{"n_layer": 12, "d_model": 128, "n_head": 2, "n_kv_head": 1, "head_dim": 64, "d_mlp": 320, "vocab_size": 19644, "activation": "swiglu", "norm": "rmsnorm", "norm_place": "pre", "norm_eps": 1e-05, "positions": "rope", "rope_base": 10000.0, "rope_fraction": 1.0, "qk_norm": true, "attn_scale": 0.125, "bias": "none", "tie_embeddings": false, "parallel_block": false, "init": "uniform", "init_std_qkv": 0.047, "init_std_o": 0.047, "init_std_up": 0.047, "init_std_down": 0.0297, "optimizer": "adamw", "lr": 0.00549, "lr_mult_qkv": 0.4, "beta1": 0.95, "beta2": 0.95, "lr_head": 0.00744, "grad_clip": 2.0, "warmup_steps": 374, "schedule": "wsd", "decay_fraction": 1.0, "decay_shape": "linear", "final_lr_fraction": 0.0, "batch_tokens": 65536, "seq_len": 256, "doc_mask": true, "train_tokens": 252800000, "steps": 3858, "dataset": "wikipedia_en"}
Each number is 128 + 32 x the weight over the matrix's rms, rounded and kept within 0 to 255. Layers, rows and columns count from 0.

# layer 9 MLP up, 320x128, rms 0.143, rows 158-175, columns 0-127
[[137  99  77  20  93 145 117 146 137 201 164  51 179 144  96 155 164 122 149 134 118 147 152 109 155 159  70 145 107 166 128 154 141 173 141  96 188 143  70  75 139 193 140 116 103 141 114 140  94 107  74  84  76 109 122 152 140 163 109 121 136  83 148 117 120  94 102 197 171 223 121  78 158 117 121 123 169 135 108 102 107  78  83 156 138 133 126 104 165 120  64 100 148 158  69 105 133 150 141 128 115 170 119  53 145 132 179 153 161  72 125 143  87 173 108 158 187 117 109 170 120  91 109  67 143 186 139 103]
 [ 83 105 166  81 120 119  74 109 143 139 147  55 120 154 167  64 104 126 122 170  83 170 103 135 128 146 116 119 171 144 110 130 186 101  80 165 135 141 118 152 177 148 133  90 140 111 120 147  60  71 134 182  87  70 159 127  67 106 164  74 139 185 138 148  46 103  96 203 118 138 117 158 136 145 163 130 133 110 139  82 120  78 128 178 129  92 101 122  82 133 122 122 109  82 188 108  63 152 140 151 170 117  75 143 164 150  89 115 153 149 144 146 135 217 145 143 204 155  86 163 105 148 121 123 100  88 122 127]
 [113 108  96 132 159  70 151  71 128 163 130 203 163 190 151 115 116 135 138 148 124 103 145 160  82 100 177 119  92 166 100 123 164 133 123  93  89 128  74 125 105  66 135 146 173 135 141 101  85 169 147 140 113 100 127 136 183 133 136 174  63 185  98 138  37  80 163 124 128 138 180 157 125 159  92 157 142 124 159  64 165 106 166 171  98 141 139  63 173  67 197 164  97 125 170 198 137 127 101 166 123 196 101  93 134 107 158 147 106 115  67  92  82  99 127 149 148 121 123 140 135 109 120 141 123 122 127  53]
 [124 147 114 123 155 133  94 106 112 111 121 103 124 116 194 112 116 129 176  94 132  91 102 139 169 135 196 141 104 138 145 151  96 110  68  82 124 132 122 118 129 157 145 118 123 125 128 160 140 131 131  91 142 133 148 119 124 128 143 160 155  53 125  88  60 138 190  80 154 127 144 153 116 128 115 104 138  98 160 156 153  99 128 152 105  96 137 101 165 105  82 102 119 146 152 113 140 146  93 136 173  71 151 150 115 138 115  89 159 140 130 167 150 157 155 118  99 101  78 111 217 168 124  65 147 142 127 115]
 [102 129 112 158 134 186 158  92  84  92 141 216 140 122 144 148 122 114 109 136  93 186  87 134 114  71 200 129  77  92 109 158 102 118 150 118 138 113  53 121  91  93 147 192 101 142 101 156  88  78 129  97 123 117 164 165  43 148 166  88 129  63  78 149 165  40 126 122  81 145 142 115 107  70 131 129  60 190 181 114 176 168 131  91 111  86 126 127 128 119 138 193 128 185 160 103 149 152 146 153 132 114 156 152 129 126  38 120  87  93 133 144  88 130  86 134 121 135 168 130 147  81  94 119 149 137  97 114]
 [106  90 112  88  90 130 159 131 163 159 144 123 149 129  96 100 116  61 130 163 158  97  79 155 141  79 171 121 117 176 143 109 156 165 157 184 111 161  78  79 142 115  88 188 178 136 136  41 113  80  89 154 111 161 104 180 100 127  89 143  72 151 113 109 111 133  96 163  98 170 115 190 148  67 121  88 149 156 145 160 170 160 195 116 199 109 203 166  95 127  84 178 109 135 121 139 117 109 182 133 103 165 115 136  83 119 106 125  83  67 101 122 137 121 139 101 207 132 115 104 154 123 162 159 129 128 170 150]
 [191 105 156 175 123 164 140 153 125 104  90 132 136  70  80 170 147 134  97 121 122 128 143 163 142 105 151 166 173 124  49 177 155  78 132 155 167 104 120 111 125 134 140 181 104  81 121 141 130 107 169 137 171 105 179 115  80  73 136 100  91 134 102  81 133 140 194 105 110 143  92 146 112 178 112 120 148  86 133 103 121 158  90  97  97 116 166 152 118 171 144 115 155 139 174 143 109 138 128 173  74 131 147 144 152 124 103 135 112 174 153 102 142  79 157 119 143 101  99 123 131 140 122  89 158  82 134 139]
 [101 104 122 107 162  89 124 123  80 109 107 144 144 141 166 163 152 132 147 185 136 135 122 153 142 148 129 128  82  87  54 157  38 109 103 120  89 127 103 136  88 152 136 127 187 168 173 123  91  94 163 121 115 124  70 173  77 160 146 140 127 153  83 127 124 141 170 158 105  95 131 135 173 102 189 147  85 130  92  53 155 115 133 129 142 165  61 103 147  94 100 109 161 141 136 147 125 111 127 204 153 169 106 149 108 120 123  93  94 140 136  93 119 117 176 105 154 101 164 182 135 119 166 109 146 104 123 123]
 [168 142 189  98 118 136 146 100 153 143 117 187  83 132 166 173 206 127 133 128 118 145 125 115  83 137  72  99 162 143  69 182 125 158 149 163 165 117  86 150 175  66 155 114 145 121  78 166 146  89 147 146 175 181  64 169 126  82 171 114 127 141 170 166 169  72  87 123 151 126 147 118  97 120 103 153 137  94 143 133 204  70 104 114 144  53 160 114 152 118 145 118 115 104 113 145 124 160 126  70 129 118 143 102 223 167 111 125 161 112 167 105 145 121  96 113 136 109 121  84 153 156 166 118 159  79  80  89]
 [127 139 127 120 108 134 143 120 111 107 158  96 111 127  93 116 160 121 112 131 147 100 133  72 197 158  80  99 101  97  94  94 105 104 132  86 131 161 137 157 155 130 133 132 164 143 115  72 170 141 119 127  51 209 162 148 145  73  82 162 128 135 183 166 128 128  87 106 109 124  91 181 122 205 126 144 134 115 156 132 135 175 184 160 119  92 139 166 125 165  72 114 111 134 117 120  80 109 157  53  79 133 137 131 119  97 146 118 100 130  89 110  87 163  99 109 126 143 133 115 138 120 119 102 139 152 123 130]
 [182  99 176 141 163 168 190 126 155 162 164  99 108  75 139 112 143  95 108 143 130 126 134 117 106 147 129 138 141  93 133 111 124 144  99 165 156  48 138 106 124 155  99 135 175 149 106 100 120  74 153 135 132 110 111 134 126 144 141 110  91 168 170 133 176 156 161  87 156 105 131 156  75 112 149 139 172 110 112 110 115  86  69  86 148 134 164 113 172 133 199 146 139 137 165 101 130  96  51  88 120 108 165 142 119 141 160  81 154  99 175 140 114 172 160 178 111 168 142 119 158 168 106 170 149 126  74  52]
 [162 124 219 176  83 135 174 131 100 183 177 180 134 162 110  89 105  89 202 105 144  98 135  94 156 111 134 153 146 105 156  37 131 168 171 111 167 105 141  95 154 115 156 142 100 191 119  83  48 161  89 190 118 108 134  96 151 152  95 131  85 147  84 136 100 116 123 111 166 124 111  95 173 102 183 132 108  95 122  71 115 186 127 134 140 221 141  87 116 110 129 109 141 129 155 119 167 117 110 111 117 196 147 107 122 131 164 107 147  87 141 142  66 154 117 105 139 124 132  85 146 163 150 158 106 120 129 123]
 [228 101 186 112 106  57 136 155 135 173 121 113 125 102 133 154 192 160 115 196 194 131  93 112 132  99 144 178 135  74 138 136 171 103 167 161 160  81 154 131 138 110 135 161 113 147 131 138 109 106 185 157 176 136 125 150 148  96 120 106 103 155  83 105 178  73 146 159 102  95 141 101 138 136 119 141 121 144  74  99 189 156 134 173 126  92 110 152  68 112 150 138 173 126 137  68 133  85  79 100 123 125 182 111 174 111 158 147 138 140 191 157 122 129 195 124 137 144 105 174 117 162 173 135 168  91 131  79]
 [196 121 159 136  95 162 128 184 182  95 121  71 146 156 184 129 165  67 111 134 109 119  95 117 145  84 120 124  67  98 128 101  77 134 187 146  61 132 141 116 165 128  85 122 101 141  99 117 148 109  89  87 121 109 170  81 120 146 169  72 131 167 155 151 147 112 139 185 165 126  89 145 125 122 135 150  79  87 105 135 189  90 153  67 168  55 108 107 158  74 111 156 189 149 132 131 147 151 109 152  82 123 163 163 140 179 146 119 131  59 146 112  88  98 120 182 139 135 119 134 118 145 103 120  90 171 112 134]
 [ 74 142 101 100 176 102 173  88 135 100 154 136 130 143 144 155 170 114 141 118 121 109 115 119  88 143  93 159 187 158  62 133 138 138 207 133  96 158 161 149 145  67 182  48 107 164 128 142 141 152 109 156 161  77  92 134 159 146  81 127 130 158  95 116 100 156 112 152  89 162 156 165 185 137  84 115 101 165 140 113  95 103  93 174 129 112 103 177 147 112 144 166  96 181 150 132  77 184  96 105 120 160 144 134 148 122  81 156 120 113 132 142 126 106 110 197  99 117 163 178 101 150 165 159 103 144 163  93]
 [138  90 125 165 113 122 156  88 166  97 169  96  37 163 144 100 155 105 157 112 128 168 175 138 122 162 126 127  93  85 151 117 116 147 139 159 105  54 178 188 122 124 159  78 138 118 133 111 146 109 142 166 139 186  98 183 115 123 130 119 137 163 152 141 132 109  59 145 135 175  82 107 137 147 105 131 127  86 118  95 166 164 139 108 171 118 162 169 175 163 176 151 132 110  81 111 129 111 145 116 118 170 134 129 108 101 209 173 150 124 121 106 149  84 136 109 144 187 148  70 157 128 102 174 108 128 112 148]
 [119 164 178 113  52 160 130 137 137  43 127 149 168 181 137 107 134  84 153 148 158 127  61 163  41 151 193 144 124 153 120 104 148 153 131 124 102 142 109 138 111 173 138 158  80  76 123 138 133  90 119 117  89 153 141 142  60  89 112 150 137 165 133 123 145 138 125  91 151 174  88 114 117 192 128 135 154 159 134 136 208 120 152 164 152 122 171  92 138 150 132 141 103 115 131 143  88 123 158 100  98 123 127 102 119 155 115 153 173 175 196  50  99  89 198  53 129 100 121 101 138  78 155 146 145 125 169 194]
 [128  65 138 125 158 154 194 151 136  64 156  64 137 126 104 134  94 129 166  93 141 106 133 128 143 133 112  81 157 139 176 109 181  48 133 126  81  82 109 111 131 130  76 118 117 135 150  67 144 129 148 137  39 152 128 102 142 138 124 116 112 173 168 151 140 174 123 170 168 110 106  76 130 138 172 165 128 145 140 142 136 133 161 122 132 108 124 118 106 115  80 131 131 141 102  59 161 124 139 155  85 143 143 146 111 116  85 131  95 110  87 125 121  97 129 131 111 148 170  92 185 110  92 152  90 124  99  81]]
# layer 9 MLP down (transposed), 320x128, rms 0.14, rows 158-175, columns 0-127
[[161 121 116 144 128 148 136  86 110 134 153 135  80 114 109 150 108  94 128 118 163 119 104 156 168 139 136 203 117 126 191 150 151 113 150 189 135 203 154 162 110  86 118 161 106  84 189 138 120 171  88  67 153 194 154 116  98 165 133  95 167  76  98 100  89 169  72 145 126 126 164 130 152 167 132 135 126 145 117 108 178 126 131 158 135  93 104 131 184 177 104 113 128  79  96 113 128  89 109 136 192  97 159 129 172  83  37 117 150  84 150  79  99  84 143 129 200 110 127  95 147 108 174 121  88 138   6 126]
 [ 91 155  72 121  90 189 106 121  80 123 121  75 148 101 128  81 100 124 120 107 151 134 120 132 127 181  77 167 121 139 111 111  96 132 133  93 135 174 105 181 109 158 147  73 145 157 114 147 125  94 140 174 166 146 118  79 121 119  43 127  98 106 146 105 120  95 134  71 196 141  92 103 175 119 149 129 127 146 117 123 130 126 124 157 122 189  81  88 144  86 183  86 125 125 105 101 131  78 166 138 172  75 219 119 176 186 104 113 204  79 144 125 118 160 132 120 188 174 113 110 125 133 134 133 150 135 174 150]
 [107 143 129 146  67  98  91 110 128 178 116 185  54 106 169 151 177  99 197 109  89 151 154 114 169 114 111  52 155 115  76 178 159  82 151 104 138 117  82 146 164 100 161  92 188 132 106 134 107 123 152 101 150 144 139 130 132 109 132  95 123 139 149 162 163 130 126  93 140 138  97 125  75 108 123 117 151 126 139 120  78 141 196  74 146 148 169 191 115 111 147 195 100 106 117 124 101 116 192 141 107 124 155 139  66 198 208 191 144 160 125 134 142 138  99 115 116 213 102 139  61 134  70 118 109 121 101 139]
 [158  78 134 109 101 139 144 207  98  78  86 156 108 159 166 142 130 132 122 176 142 135 105 130  93 130 125 160 166  97 127  71 109 140 210 160 119 132 172 129 158 134 155  91 130 158 132  99  27 124 156  94 102 119  90  85 179 156 155 134 117 155 101 128 134  88 148 138 127 121 134  85 132 176 146 139 123 149 126 133 127 178 134 113 100 112  39 117 170  70 168 184 118 146  81 139 145 157 107 124 107 110  90 178 132 137  96 113  77 125 115 155 102  84  80 117 133 143 109 139 163 122 142 204 131 129  61 125]
 [116 123  65 118 130 104 102  95 133 108 127 134  98  82 124 149 113  94  51 136 171 115  73 129 106 114 115 153 148 235  58  98 106 115 175 130 184 135  83 139  93 128 120  99 131 128 165 144 173  86 101 101  89 178 102  99  93 132 164 128 147  37 127 101 119 142 141  93 130  98  55 162 133 122 113 169 137 137 111 107 179 151  57 135 153  74 136  92  95 142  81 115  94 142  38  89 126  86 132 147  47  61 163 140 158 177 108  72 151 108 181 130 155 109 104 113 119 133 183 104 163 138 112  69  86 119 160 126]
 [113 123 117 144 158 166 120  82  98 117 145 126 163 126 127 119 103  80 129 148 127  89 135  94 120 122 116 166 177  93 124  83  86 179  86 173 151 150 181 149 101  89 189 140  97  73 149 120 112 129 111 168 160 100 149 126  98 118 133  87  82  82 131 161 115 163  92 147  96 153  91 102 149 150 131 154 178  92 119 137 102 120  73 124 153 139 117 171 131 152 106  52 125 113 147 122 162  95 157 161 140 134 128 130 151  75 137 115  80 135 170 138 122 151  90 110 158 120  88  81 123 101 135 147 149 107 237 187]
 [165 143 151  92 111  89 138  88 148 184 174 137 136 162 144  90 190  91 150 149 133 136  81 148 108 147 110 165 121 140 186  97  95 146 142  74  83 147  84  71 122 156 132  85 122  94  94 123 126 151 106  78 153 143  79 177 130 137 146 153  90 176 116 174 130 142  63 127 173 126  88 128  93 125 159  94 128 134 133 116 154 109 133 185 163 105 151 164 141 109 151 109 116 128 135 132 122  64 125 129 116 148 162 128 171  42 148 121 139 111 112 160 126 104 143 132  91 147 159 101 163 123 110 123 130 114 135  68]
 [203 116 118 104 147  97 103 125 150 173 143 139 178 116 124 155 119  59 134 103 118 135 117 143 115 105 139 111  56 107 122  78  68  53 101 145 131 121 157 143 158  73 135 173 176 107 124 118 176 156 135 124  84 133 127 156 140 144 101 153 106  85 106 119 135 138  60 147 159 119 124 124 118 218 146 135 194 139 147  89 142 136 121 143 204 170 125 150 142 176  92 122 132 126 105  83 125 144 118 117 193 167 124 150 105  98 158 125 145 142  60 170 119 123 130 144  55 125 114 159 158 151 126 122 178 186 145 108]
 [158 135 158  90 106 147 121 147 132  77 180 161  72  72 155 126 145  61 119 138 122 130 126  94 144  84 101 201 130  94  66 102 155 120 141 163 112  85 146 133 125 166  97 155 126 145 154 105 128 134 156 108 149 154 117 104 159  99 131 140 102 149 138 118 111 103  55 101  95 137 109 128  85 121 110 183 155 130 112 102 131  83  90 113 126 177 149  85 148 135 113 155 152  95 155 130 151 142 147 176 140 113 131 105 166 198 159 109 147 134 109 169 145 158 113  86 142 123 134 115 116 106 133 121 106 129  40 139]
 [132 167 122 159 131 114 100 145 145 171 153  83 160 142 123  86  97 101 123 127 100 143 166 130  89 122 125 163  96 123 164 176 128 132  96 174 163 102 143 105 132 142 107  55 164 125 131 145 141  71 123 136 139  86 127 165 105 134 126 126 145  98 142 155 160  66 186 102 116 104 104  92 114  85 158 151 111 156 102 174  82 108 111  87 131  70 165  80 127 121 167 155 121 152 136  63 152 185 127 154  80 105 115 140  79  24 133 149 184 149 122 117 117 105 158 135 147 190 139 171 114 117 140 100  87  94 161 102]
 [ 87 224 127 139 120 129 117 133 163 128  97 103 128 155 144 170 125 137 163 131 152 113  83 154 167 124 122 164 125 118 125  96 128  77 130 120 136 139 104 135 113 128 113 100 132 108 122 176  84 124 150 164 142 135 100 121  96 114  97 126 116 126 134 136  78 115 110 131 134 121  97  95 132 111 156 103 155 153 139 110 143 127 129 146  82 134  74 105 157 152  95 159 184 146 131 115 142 192 165 149 118 168 131 160 100  12 122 126  92 206 126 160 140  85 134 143  88 153  98 134 131  68  93 187 150 166 186 136]
 [147 114 165 166  65  90 119 110 113 112 161 162 125 112 132 153 131 109 181  95 140  87 159 142 171 120 124 138 150   0  88 181 131 120  96 145  71 154 103 170 103  92  99 133 171 117 144 157 145 175  99 130 123  99 101 120 154 122 146 129 117  71 137 150 161 118 159 114 135 139 143 126 161  92 173 109 105 178 110 136 112 149 128  96 139 123  73 113 106 161 147 107 175 131  99 129 142 212 175 134 107  77 160 101  61  80 106 166 170  96  78 101 151 119  93 104 123  46 161 130  85 118  91 123 129  80 154 154]
 [113 129 111 168  95 144 167 200 120 132 170 148 200 153 120 157 154 143 195 115 158 202 153 110 171 131  96 164 164 140 124 115 119 124 190 124 132  84 181  86 104 157 144 141 125 163 111 133 178 109 143 100 130 160 105 179  73 141 184 151 137 137 106 142  89 130  79 170  96 111 169  93 152 141 117 201 121 101  95 173 124 112 125 148 114 161 116 158 138 126 150 128 134 134 127 133 163 103  99 172  82  92 111 113 192  79 110  74  98 152  94  77 140 116 131 143 126  64 105 133 100  63 115  98 152 146 229 154]
 [112 211 138 187 154  83  99 126 119 164 115 136 125 111 125 141 123  94 158 102  28 113  68 136  80 101 112 127 147  98 136 158 113 143 141 122 132 112 119 114 148 224 159 141 113 116  84 142 133 149 118 102  97 145 178 129 158 131 213  74 125 124 139 161 105  58 135 130 148 151  97 140 151 183 151 128 158 157 119 123  95  98 115 117 135 133  86 113 154  88 135 168 141 227 143 127 106 111 170  70 136  92 143 173  85 113  54 167 142 125  87  91  85 141 147 117  73 104  89 123 115 136 132 103 109  95 124 119]
 [142 173 163 186 142  94  66 149 144 135 142 119 161 110 133  76 138 195 116 164 169 154  73 102 100 147 140 164 157 155 125 133 162 162 158  82 106 123  38  52 119 147 107 128 106 100  80 136 118 144 138 136  89 107 126 138 135 185  94 102 107 100 161 126 166  99 104 111 175  46 198 163 125  92 101 135 115 111  82 119 149  97 146 126 142 105 160 135  86 139 141  89 106 173 132 190 152 145 119 107 104 153 164 122  90  71 182 136 107 114 123 171 110 160 142 126 115  95 163 148 182 116 124 117 153 120 179 147]
 [149 164 140 129 110 118 138 167 142 115 133 133 202 161 156 137  97 155  86 165 127  89 100 117 118 106 165 106 190 195  82 123 116 108 126 103 140 153  70 116 144 117  94 160  80 130 120 157 105 121 171  80 151 118 164 153 140 113 166 174 143  81 137 148 113 142 170 178 138 123 136 126 102  54 109  76 140 150 159 104 100 108 127 137 126 123  67 115 100 153 134 128 147 125 129  78 132 122 128 158 130 122 183 139 127 182  98 109  92 150 145 139  83 139 112 120 100  10  91 130 168  99 137 109 110 133 211 118]
 [126 132 113  99 110 162 133 173 181  93 113 130 145 133 113  92 138 125 151 174 136 106 160 151 127 129 158 148 101 169 145 116 138 136  81  71 136 107  83 164 117 153  73  81  99  78 115 105 105 101  84 143 150 102 114 101 116 113 135 114 160 181 153 135  95 188 184 126 137  95 176 152 141 102 136 103 176 156 104 123 154 112  95 111  46 112 156 126 104  94 115 106 141  69 140 154 139 151 110 125 161 181 152  98 166 203 152 171 103 119 115 164 122  96 141 166 110 115 110 120 145 191 101 138 129 165  23 126]
 [137 131 155 106 120 147 111 189 138 109  86  97 127 148 152 150 144 150 152 119  73  96 116 131 168 146 101 129 137 117 128 201 205  98 119 163  94 159 133 106 105 157 150 103  73 169 130  73 160 122  61  95 143 150 127 171 140 135 190  87 151 123 136 127 141 136  68 154 112 153 165  75 151 173  78 219  82 118 138 124 132 182 137 103 141 125 152 184 128 137 152 123 105 127 124 139 151  92 124 145 109  75 119 121 105  99 138  74 168 156 115 161 126  88 146  68 103  94 110  60 175  79 114 157 151  92 133 136]]
# layer 9 MLP gate, 320x128, rms 0.144, rows 159-176, columns 0-127
[[156 215  96 147 108  93 171 129  90 114 126 139 103 122 129 124 124  92  77 140 166 124 151  69  95 131 109 151 157 131 116 119 147 112 118 160 186 158 161 139 143  96 138 134 107 144 154 168 115 177 156  41 193 166  21  55 182 105 158 156  96  99 104 107 139  98 127  59 114 135 156 148 118 116 110 137 150 143 130 168 125 208 125  79  88 108 126 125 153 137 144 117 106 139 113 153  84 127 115  98 150 117 203 156 135 134 132 118 142 109 122 119 113 182 107 136  73 138 141 118 108 113  95 103 171 159  79  55]
 [116 169 106 136 162 111 151 166 138 122  74   0 154 157 117 135 124 110 182 120 169 174 102 110 115 116 117  82 146 166 135  97 112 105 183  94 148 145  98 109 145 221 100 147 127 107 180  89 109 163 175 143  91 120 111 171 166 130  82 251 144 102 128  80  89 132  95 159  83 127 135 127 102 133 116 139 119  80 147 143 142 145 101 107 149  76  96 150  91  59 143 113 127  77 186  91 184 110 185  89 158 146  98 184  97 131 137  70 133 132 161 163 140 100 100  93 112  86 146 106 178 100 134 141  79 143  92 120]
 [137  96  86 111  93 133 121 188 147 134 103 142 124  39 165 191 172 112 168 116 123  87 116 144 119 131 131 183 159 118 119 140 124  92 155  68 128 142 126 152 106 164 155 117  95 154 103 119  97  94 161  91 185 100 203  74 153 136 175  92 109  65  74 151 187 125 157  69  99 109 125  95 147 145 162 148 129 108  73 149 163 123 126 113 138 181 133 129 106 127 112 106  94 122 133 119 147 118  92 152 134 172 123 149 157 121 120  96 149 102 101  92  79  89 157 167 120 128 105 107 101 102 122 178 124  51 122  63]
 [182 101 167 131 157  82 165 149  97 143 127 135 142  92 138 135 136  68 102 184 161 104 118 114 157 158 127 121 197  95 137  99  89 115 128 117 167 147 148  82 141 147 115 141 132 155 134 100 128 107 130 148 105 120  49 125 151 129 102 228 119  96 138  95 174 143 164  86 121  89 169 141  93 130 126 156 104 149 114 108  83 143  62 146 164 196 104 144 126 100 107  70  76 210 198  63  87 102 137 143 147 106 116 109  80 184 202 114 159 135 146 192 163 159 143 116 102  82 172 115 150 127 151  56 141  80  89  79]
 [ 96 104 139 134  86 129 154 129 136 159 148 127 170 145 201  82 124  55 110 186  91 116 119 127 150 101 144 146  98 115 141  63 119 162 132 133 146 109 107  87 134 141 119  89 136  86 139  57 171  99 157 142  94 244  95 126 201 109 115 172  94 173 129 143 156 141 153  74 105 138 103 166 136  75 135 156 128 135  99 152 185 133  71 156 123 102 138  93 115  92  96 163 145  81 106 131 160 116 131 108 206 107 167 139 201 142 113 148 137 109 118 133 177 100 127  83  98 121 120 126 159 157 176 163 172 152 138 114]
 [129 126 105 123 141 132 129 168 142 104 126 100 201 116  92 174 156 104 157 124 130 161 105 187  82 142 157 134 176 210 163 111  92 127 101 100 112 174 132 148 110 118 172  90 110 113 159  68 106 135 121 116 110 165 120  94 138 142 170 168  91 148  99 138 149 104 190 148 168 190 128  82  83 108 172  98 143 113 110 126 141 120 127 174 120 108 133 126 134 136 147 109 144 133 106 138 121 144 127 108 102 114  66  72 127 136 137 106 114 188  91  92  88  96 124 189  84 138 128  59 147 169  57 147 103 100  85  86]
 [173 125  64  80 179 135 152 109 106 124 112 168 147 166 126  70  99 117 109 129  75 104 136  85 121 142  87 108 133 142 167 135  95 132 127 138 153 105 125 113  97 145 126  90 138  94 129 162  96 146 145 130  99 150 109 151  76 147 155 170 110 153 129 147 154 165 145 101 138 201 145 126 128 160 150 170 186 177  74 117 132  94 119 114 102 160  81 132 135 116 179 108 101 146 131 138  83 130 134 134 166 185 161  99 113 134 116 138 122 125  70 142 165  84  93  87  73 159  87 180 144 136 134 119  98 117 108 160]
 [103 145 106  90  81 136 122 138 154 111 165 133 199 139 143 105 133 160  77 148  73 106  71  74 104  91 125 151 175 169  86  99 147 104 150 128 115 139 117 141 128 175 157 163 130 136 123  84 173 141  96  66 124 101  98  84 122 119  79 166 117 125 113 126 119 150 145  84 188 140 138 158 101 141 109 122 189 203 118  72 133 142 111  98 117 159 146 131 136 121 136 168 174  88 177  83 146 130 113  84 131 148 150 161 132 118 170  85 102 126 171 137 142 132 144 144 168 142 161 169  76 122 106 134 128 117 154 131]
 [ 62 125 199 129 106 138 108 124  80 127 119 115 119  96 141 195 179  96 145 120 110 117 127 132 128 171 173  89  85 133 147 170 105 126 171 103  89 130 161 112  75 164  88 125 139 111 127  94 137 108 128 124  99 156 139  91 137 155  94 118 129  96 166 135 114 105 132 114 162 127 110 139 110 120 143 159 167 130 103 117 115 113 178 136 119 122 127 167 153 130  96 133 118 138 140 144 157 137 125  94  93 114 150 146 138  96 111  77 141  64 140  73 144  94 136 106 104 149 152 105 103 105 134 155 223 171 117 161]
 [162 121 173  94 152 132 134 155 123 125 131  91  94 110 135  90 132  60  72 114  79 191 165 131 107 107 137  98 100  89 145 133 113  77 154 162 156  78 190 173 144 172 176 113 153 132 204 145 145 127 118 131 127 161 138 136 157 104 207  97 128 144 121 177 107  95 132  92 140 104 100 145 169 165  66 140 130  94 100 101  72 149 101  97 171 151 132 147  93 133 132  84 153 109 115 140 119  85 109 126 172 159 147 133 106 129 144 118 211 139 146 132 140 131 143 109  73 117 158 146 124 129 170 159 148 141  82 163]
 [146 156 165 179 144 128 187  96 158 128 109  90 109  97 141 134 118  67 149  87 158 100 136  66 129 139  99  61 159  98  94 112 120 168 175 119 102 116 124 144 136 148 154 108  45 189 171  95 129 128 171 164 106 139 144 130 140  97 138 116 173 175 170 108 116 110 115 155 125 132 179 127 159 155 122 158 126 135 110 115  91 108  60 105 183 114  63 135 128  84  72 152 168 108 109 112 136 125 139 115 145 138 112 130 135 130 129 128 148  87 139 164  62 135 130 224  62 106 137 105 118 119 133 157  78 107  89 172]
 [146 148 136 152 130 110 125  97 175 113 174 131 139 106 141 144 190 124 147 110 102  86 118 123  98 125 119 123 103 162 132 151 193 140 104 102  93  79 202 118 151 133 144 141 174 147 150 105 116 160  84 128 130 140 148  81 138  99 120 134 155 103 116  58 126 100 128 138 148  94 182 112 109 165 116 193  86 139 142 124 123 138 109  87 107 103 126 126  75  85 140 249 137 137 100  60  98 156 111  71 137 139 151 146 139 138 118 164 137 121  91 101 117 160 178 152 122  60 165 103 173 146 142 109 109 158 159 123]
 [131 157 113  90  71 130 144 152 149 121 166 133 102 118 142 187 121 153 170 150  57 134 119  56 151 150 121 124 186 143 132 121 139  63 148 128 165 163 107 132 131 137 159 158  78 133  64 104 177  88 166 155 150 172 186  51 109  87 176 112 125  95 108 163 176  88 165 120 101 126 160  78  66 123 163 114 141 119 127 125 129 179 179 124 159 148  85  80  66 135 172 121 125 158 148 151 106  70 162  91 151 159 152 155 151 152 157 137 186 168 187 154 164 106 105  62 159 124 101 109 149 136 118 136 155 114  79  98]
 [133 126  95 125 101 118 120 109 157 183 126 112 184 118 104 143 151 138 161 136  76 152  92 145 154  86 118 120  85 145 136  87  84  57  75 108 164 142  86 119 150  67  76 140 165 143 105  50 179  99 119  79 163 119 119 116 136  87 147 171 101 130  75 113 103  93 127 129 125 129 135 135 139 135 167  23 112 130 133 183 143  73  71 151  44 146 114 140 181 117  52 131  86 128 124  87 121 170 148 139 136 136 124  69  95 111 151 110 120 127 100  97 110 185 102 146 195 114 155 106 124 117 122 138 109 138  87  88]
 [ 71 166 116 139  80 164 146  84 131 124 113 123 188 116 115 108 131 153 142 146 125  94  65 143 160 135 150 100 149 255 138 119 132  87  57 122  59 184 128  89  96 162 114 125 144 101  93 112  91 123 159 112 168 147 161 134 119 102  70 193 130 124 173 101 147 150 148 171 129  87 137  75 161  81 109 137 107 187 102 123 146  96  98 141  75  82 114 121  94  95  77 148 155  77 126 128 172  87 155 132  86  99  63  93 153 115 133  85 109 164 120  71 119 114 109 143  85  33 133  96 146  77 115  55 141 119 186 114]
 [172  83  67 123  80 189 148 115 133 148 134 132 133 130 187 111 122 145 136 149 150 115 132 159 130  92 177  98 131 134 119 111 145 129 128 134 176 134 142  94 131 155 127  86 125 107 121 108 134 175 161 121 161 109  94 125 108 160 129 118 123 149 138 182 167  92 104 133 167 110 151 108  65 171 100  99 101 116 134 147 142 112 111  98 136 116  72 125 126  63 139 124 149 124 120  92 134 134 170  66 181 146 114 178 135 190  79  78 134 112 160 125 129  55  71 192 131 134  91 143 127 105 118 119  93 127  13 169]
 [169 161 111 183 130 119  73  96 158 150 140 122 132 135 103 104 140 110 130 148 197 137 158 109  77 127 115  87 169 142 110 171  93 113 106 124 170 128 139 148 147 111 137 102 150 164 107 115  82  99  81 156 120  64 129 116 130 113 160 113 146 138 102 141 139 116 112 106 113 168 110 125 127 108 152 129 130 159  66 167 156  76  73 105 151 143 163  90 111  89 149 133  83 150 109  84 158 155 133  88  77 141 174 165 118 151  88 102 158 168 111 143 173  95 152 130 127 130 103 171 186 128 124 150 155  93  97 123]
 [169 134 142  95  91 120 121 108 153 137 114  84 108 151 118 106  82 143  91 104  90 123 147  95 152 102 128 136 159 146 151  88 172  78  91  76 128 197 124 103 156 163 223 101  53 176  94 158 212 138 151 136 128 136 139 101 103 168  84 130 172 134 102 148 166 201  80  78 135 107 185 138  42 125 140 126 161 119  96 139  99 131 167 115 147 168 121 162 117 132 116 128  81 100  98 130  77  91 122  50 165  91 119 161 128 155 144 151 187 138 111 124 179 119 111 131  55  83  83 111 122  88 161 127 134  98 145 110]]